Weights of a small GPT-style language model, trained from scratch on English Wikipedia.
Architecture: RMSNorm before each block, biases, tied embeddings, normalized queries and keys, gated attention, exclusive self-attention, value embeddings, capped logits.
Each number is 128 + 24 x the weight over its row's rms, rounded and kept within 0 to 255. Layers, rows and columns count from 0. Numbers have three digits each. The size before them is the row's rms in percent of the matrix's.

# layer 4 MLP up, 256x64, rms 0.383, rows 86-135, columns 0-63
103:163124160139089105150108146149127111141146114144132115134133138115151085168145071121161153172118108151140154139119140096110092074146131134111106108097103106141140145152160122125157123132185129
105:112122161153092129147114114100148135117164153146125116115083121122121108138120155121133118142078177129176119137157101148145129155144104131178153120113166124142191155141117166151157130131136100
100:155141126136122119131146092125135154138117130125090126113108160133136061143106187137147130107165128148151118135064152119120153120137127126115122161141111091170144106163121090120158125117168166
140:159095169146126103112149121104179130128120114114139101078084094088129138150141100104109127139161121137163128126116137132080130107142110101116090124148122162084152131183103128111133118116138149
109:154114124132100156152137158136094128162108055122130127137106119110157143112105146152128107153135166142118089117126177109090149127151126144155108102140148160125095158107123108117135090149128075
118:132086139128117123157079149113109148127132084102115081131127151132148124128141137122114141149097158108125067107123135138083085161144095138081149114150147094083141136130103109116127108124132164
114:109113146136126094161158101157122119054148149127139082100132146123142095112095141103140167139149103095152125132122115150130140125152145141139100134128130089125080088155083119149128103120160115
098:117108127123125127180161174159120141101117103134100105133124096155127164135107114113102118083157152145103138129111139087101099113151134147163130147096136111117130139177132134067144119126135079
110:097148133123132150146133128160106161092156131091085119122105113157175098101084121101159166153188132114157131109102170146132111117112143109107106123126141118103102105156143144099117110135120156
101:146159137141124112113099113154099118114101132154111133138149148116119100123102105122184153144154085108170159096121174109106143188140127144118084130121100101140171113163118151133115106122129152
105:150120105116067132119119096119194162159141072144127106125149139114157125118174109078123126134128119106165134157088133113103138094122150162156104124139145114126145119147124158121156111134109135
094:121111130125139134134124092119148133131117146158162099139133085137108122155126153097160106108131130157146104110079202067105156106142114180112116114140135141158112142150105113120164134106126138
092:077072134128083152147148128141075126110142157144097145162093124128133099118121125070127135116115112108131162089105124129123142133171106169150139125125107117097141101117115115108161132156099131
111:096163156097126104162176117106164109145120119124100122125115133108184153100113129127140137162134134126148144119129154156088153111139128125090099121141169129144118131105132118104172106099094070
102:137153127152130091095160142103104107115109155137125123146101113100143169099112132086134162116133102121140109151148130102177140152138097139106166164179099125147132192119155146121136131112132157
012:111122116175083092184132123121103140100095123136087102112082131118157135135103103110127147107102106132136108129101154117123136164152164137173149117134118076162119139115113115135160129162115104
014:123156111151103142116133162113147134103113107147087123146103109152174137131073161097114130125106091138168136109128146114149096149164157130193117083129134125123155167109102129101137110123115119
111:082097126130096137127145122143123138087121192117158082135123124104151125102097085141128125141104141135116114141065178124163152123112137155095116119111145103128112108132104147162132120139141166
104:133161100168134114088157094096087105109122128154114124130164129151170154149143112147126128131169134160122106129111094146133148113128083145191132135104095115147153150125110122125116162122079133
086:114157122122134104186148152122154139157124117143153100106113131125124101125120158118177118124116128159163176125133155089167120153104145096129136129117144063137127171154103168107149120145105121
088:142150108159164093143138143076138157126141168122100115172129140122141117141163098161119181190120112111131143175148141140122109134159139128159145111109124119123160140115109106105113153157160127
126:160105144117167087128110134166130138148103073161093143147102135114157122121143127139108100109134131117164129119105177111135128109147106126163148109087136134148140157091151090116132115118111190
094:096158108115108102110155150140114095139081105100120152124125136114111143120131130095153058153152101130086092131083119112126157138112148118144153118130147115184152119079131117140135115157140109
094:108130142127142135123132126174128116141118177089107088152117105151146124139131152097148111123057161117136154129125130120130174164118134140066110136118120117114085133124145095152112082093131115
092:126174157127151068081150119087105122106089159143149138165132104141116110146083145120130128081155163120120159127143139124132106121112146128123136122148164121158086083107124104121103140101134129
082:117120130132122156156087122139098135117140110156142147135157120159112095153129104072129083098082148175129160109144133172155125145168121116133115123150156106108157165141149097102152144154118112
085:136169136138151113155096171111130103119099104150101148150124128110102117123206155130163126114095110138155135151117086155096151155166118084140145118137106119129151137117134142121096093120108100
100:164139115133131096122158083127113105149132153127163162167090110106129151121075126102101157117149106112152112160161160109080114097118118103146092113085123153134125123106120089127100126116142128
084:160126113154110085084132129102157080142101130089152124145095120158129145145143127118151141102157098117127110159120154094177116110126115151114114113108137113082101111103148070138111116142138159
103:117152098139139163100118129104113143133082152120126194105146156067131155131101122105123112115148062154106096107117131122114156145110163143100112129102134162141160155126119142135105130146136141
091:122134152147106096134159140143124155105133099129123135153108108144132145110137142132170090113148162104119075158130192093145095086118087120142148134148115118150084102122127099101135153114092143
098:109102111125128146130079127144134149130112120134091115151092136124094131128133171088146128134107149111194140132136072148098128141148139127102110143166143087108128102158130109172127078120099141
100:124122105117152122089135114100107116179108162158158106136134172153117136129074144131137118121153092175148110114094165100128150139107143121113145112136130104164134184138106149134120092098151114
099:085165103142092099175119159082104136126145157102123147117104132079124125134123152119096089112123116108107088126127129123142157139180131118151141141156148132077119113090114136168133147145114121
097:174122198142117108096141090112186156146117144146100129089133116129162127166153121113102164115113175137127135096122129154114113117165112145135142115123146128115099141143126132141156131166154159
091:125135108165120133143128164142143184097103125115084169095115126147151096143095160143109162154173133100119129125145147086098101164149113115148122088096153154140151126160125126123127122100132103
111:119130138151090142152124142106104098107114173144098155092170120119111174146149144068122086087116141154151140128131132142125169128122134126151094127147151127107142094131134129160134124064112132
108:165142121109114096089165153152109155134126127157120117130126124142096131161099125106134107153078122144127168173163091103082109135113142149183113124134112074152111136145109118123140156116149127
113:101139145134103131135166126132096122105141119086046126099125096094134134111149118116148173161114146131165122094127139129103114129127115151134097088103126148128159110191142126103138130125111099
091:122175110140111136129110138097095141129081114131176170138137140112104107111133116127102139123127088109171131148079107098143121127139156151176136131105108119099156174118098098126131076145123137
094:133105077113139139141135072118139108133157171153110123144116120132121139098074153097131072142137120154131112140120175118166160147107112088139107140128114128128170124128085129108118151134121088
114:130091176141130131142146077157135131146146133142099111137092096146125092110106120121112134130142137153116147153141150127108127135151104085085067116132093146082153081139116090133115147108118153
110:124108129154157089148135141111131121138154117130131145103088122106160142147146130131098104120114107161116115133153115126173140102126098115102153085139105096104150157128150145074171096193113151
089:147126117107104097106142129131169059128138124174114132120119083103143109138182091115086157147127123124146133108117139096130126091096128141111118104176119125094113133164135102118107133096117100
100:143131156143148129152103155112124166140098120148110109130093132141144123079096171113125093138126121110136159129129155088125151141161125131131124121165145138065105111116102194136174109152129150
107:132106113128125144142144149098091060105139144087113142143124151147147113114135142149133165126106130145146129104123117136138136132126124187119100079147136106152101098137093102131104175108190116
098:129162126123114136109125141114098087125173151150166108171097111180128109114131128122104139119074130105180110095110105121144140180124152122087137108141130124133092147104174122117110123101125128
126:149132155083118110179114106164100151133116123101125116140159100119135148106148149123156113164167149161141104125071131145121157120129132154132086099156155118086111138141085111109140104145120093
102:114155143127140139121105109119099125110087090118079116149117152104117089142135178101156086140143130138127155113128116124119144189177107109125103167141155088142103113115120119117103125177124119
099:150078152116119134130105144143097123111106066131114104134182106123169146163154142157138094168138168152120118079144141138162146135112106137114162137123148103153131114118125173112141111130146117
# layer 4 MLP down (transposed), 256x64, rms 0.543, rows 86-135, columns 0-63
104:102124158097163129127154104154100138102126133142146095120112114108117107172129114156144117154122160129139119123100120121090163121095113085127143129088174147150120116146132090073134082155153159
107:101109175130162105142086139159105092125147147101140102155135095134160127119141152145175126148097147084130148091115111116137099147130108159154143138130160160112137165124152173143130122160100144
096:116157149144181154092161104136156154102164123098170100126126135175116117163111140114106157093150125140152134147113100090095146081148107138105118147139107114094155127132149111098127109118145137
104:118139096146118106155154166120121068165128089138155112151103122117141184107121149094124142106148149151142148168129133133132121091159147129123146147130143145158121131147163140124132136194128173
103:150164155124139156114123134126170127113115122123119111114131157106120144097134148183136110152156151099095153133098106119092136121142104118133086117125152167158160081078132115103114110114120072
115:110123110112119123142086129157088097095131094133101163101167145098135116097118130127109151119105137114093075136136137169108127145157164089083139143143104116127106106146131153110126110178099121
122:131137147140074162125115116167111131141123130131114117136111123136118111114148103149157131154132108151167106115123138166181117173137138174098090167108097110092143104104149138164135158126078118
098:110105161092160130116144147127108117165139111127140139126168138120141137079117055161099145153125156141128166179121107113128135146117115127121094142123103102125151146164171096131109108111165123
107:109150147082074130146139113176143111104162171135137129139149100135117093145145141156079084109098148130148130114119153093151144129119103094126101105110136111146116110126169128139161141144085136
109:133107147159118121146093112147146125121137188138137135067130143115139106138121114104139091119126160148125095132090134088065119133118122108126125137112138097124145155121090095087165147150163157
097:130178138142127074124141146085117125135143166114102152154122104126129117135147114139133127133143132158144107058147140168105132135100127114126124135068135159105113125165179128124088115104114154
086:133162140105163141104160156139123120145137086141141118143135092107138175122144157134098117130138182162092122156117164124123137130163111100117119169167079149102147136153172129103117148119114150
096:128088109119127153082153136147113103113113127123111157141135097130167180085151116104114133093088141122115145123147128148130161152130129080107170180150121144136116097137098133099101088144114138
111:096157110131118143092146140152142141157146103156157105126150108106118136112125136161154110129180153123111183118160173124124176107129094152106096127141174164132158104089128140128125098125119114
108:156125115139129139150136139170126122153144140153123107112123110183123108085133146159095086146093162171138146122152077107103117155179164162149080121113129131110102109112134102133136139126147124
019:162117172123167142135167115126128100129131165139109120163149120150160115106176114158111144092083129089112081085136117136134157142173110117125115130145150108113163144135168129136097140118129154
019:105089162142124140118095135130130128149151161155093166096147107131141130117148117139156084101139098122053093106129117190143122139125132150143126144086134172158129135135139128130125145122112093
107:093145110110121140119178136156124112115109156162134128122120130124162171114129100143136081143132136100089094108177099096160135108147133117108114076142147170102109145113160099097117141142154133
102:151128138122169154139108111134112125129136137149177167171149147134120136184144126111167152108176131124152102094164093138072113135120093133120096133112100114130114162145126111128101153113113161
092:165128152139110113104141121151173118119112128170115134126179137086107142174153123124110124133163136130143128116135131075071138112106107089131125132122112150163094103124132133094136131109115192
092:132123160140111116158155123123134128126115102085123131083113111110109149110127159089120105100099124134147097096086127131113131120134154138153137137115186114085147085124148090126104171130121065
111:148099083140105123119142156142113156113128140168122102105112111143150116146101099105133143140120192100103110115120124148128140095135106162120111139149063132101169144107127172084119135150151108
095:174120114107130140108135110159135106126101110130210147113162156106104130096100108146142092148138116124095134136121128108114129108108124086138080097140101098095131096113155090139121158154127124
095:150095142120150136106097129128104064162175159118173127137169156080102114123107101154140124171116102136116126123139172075127161094124138124110135112120131105117133138132138126141145116146102097
097:174133134108108143168147147097116124184133088125130113123082175158130141119130104156140112149127147109132120171145171142147141141178133182110137155121150145110100151154131132126133132149098099
086:140168134137118139113126175106102110152099114147097115171166173127110139144150155140149100093159066136098144135118140140141132114138101080101140141145152099120115126100168097118127142140149104
097:158141113114121133119125147149107166091142153163127111132126182139131162084117084154132105141073130114109156130113146112118109135143125119089111153158148137170150109127146164091107106168092125
099:131108087139125102124094181116175116112138128110085121107129147093141149108153137125123144105156151155137145076060143169118145116123114082106156124160129121121090151120134116123146115147115109
088:130145126107131100123115116135183116096161138114135183078147175148068147087120104104105122159113137116120122143145136128136125122105109159130076114156160118095120111143132129129125112146081118
091:144133148179100108144086137180144090113110095135159125147155128108126114109122115096160120121138142132116136125100142171065080128135164167138136119130152092123143115112149116141083119119110141
090:152108122134154133134177122137148126167177116114177175145143155137106132110126131149164111144089107103118120114120152121098139114140104122174093134105064129157163108130121105153127141140153102
090:174114132142110133119144118147139054146139150126115154139154150121104155148139121141096125142156098135152117143120128133178149154133126137115115100152156170111130156081185107161169148133109127
106:112142121119121126113144105155169153180155095118083143159129106155145107130158149146133088118081163117124127129143119114127143080149132105111123122175080106116123125107104130063142143116120132
109:129108140084171095133112119152134136118135127154124112150079109151117134091144108125138160076086112134130125119157125098166107113136148109086142163106141141118151129140158119099163115137182170
085:091150075130117142151146153092134103179176128127096120151145158124128096166119130139113132146100118113155128131100080165114132137165135144105118154105110151133153116160097142102130170137113100
104:140154112100128156113135107145097115133137126099136117060091111096124111120143136140114126105172143132109082081136139130147144113125129138079125170162111117115140124158146197099135139119142102
107:195156141146114141105099133120103145114165125121109110123108158070143109115125124101137135089105141146153129159120116157164129149075142098170119125074109106146105120135162131140104136123134148
108:103133119126142072135141131155125170133143102115139132135124118144168157110144135120186171151089130105094144178184096124111142138088108131108119140153167135139096143110112164113135139115116127
105:097146130078116151145127148166122121120132120133134143103139100107139112084151128167138183133124140101103086087162129132121145137178074125136082131128114148107168154162116135111115113120109107
100:163123116117131116134129126130128130104209140122119072107103140133140113165103164141123088110160161152068176084125101140103154117157135135090136124134109126139133139108157134141125124131131139
094:097137118132162132143166160127171137129135160105087111149100122151102125133124175161093141098118145139110120125148108091140118102115098128131125126117119171081119120200151092094148127126139138
101:120122108143163134098094150112136098111146077119162123108122125096108142126127101138114122125088107154109147112102121193098128142126143159075092160125131147113162118127118128178092128104118161
105:133167110143116124130131129104132118168150132112110174110122130118142114146169160115148111088144125140147127123141067130182164100111132088168106072136154119153124103120157104147148154153132109
095:112162100166163105077125103138134123129128125119113116120129110115130146123165138127106097153116130117120096065171104109068121122121151127157137121144157174086123108169147112140153115139098130
097:104132162103152102136124121159138093088132148119150161171119115127128109131118102115144132141096126137117161156194100169135122086144136121131149136107116187122162128155099134111137084120107158
106:126107133115112162088156128160090088146143159139103135139165141098142151149117110137103144151094179123139113093156130123098181128122114156142141130130132162094126114133138154134127201115138140
092:128101091151102125128140134186130107136172098118175134111169112133142167122129118098100149148082115139121149121092122163067144128108115153092136143158124147109122130166124152101116131111136108
107:098113147130107148150184097162148129094138109117168122135202095105127156132104146120132151110139122148082160135118144127128143151122131128128123134133151109115173154167123134084147141119098088
098:113181108128138129102136122132107107106123133135127116174119125130104132111174111128135152151153094141096108131120125102163076065108110144134099094131122154152091098107126114117105146190121115
110:144155117154157132112136148112119101146111122127118152121131153139147161120102127124129110158083122130163096127149154176102143162109089096162136118121136146137120161122142111035145133155109103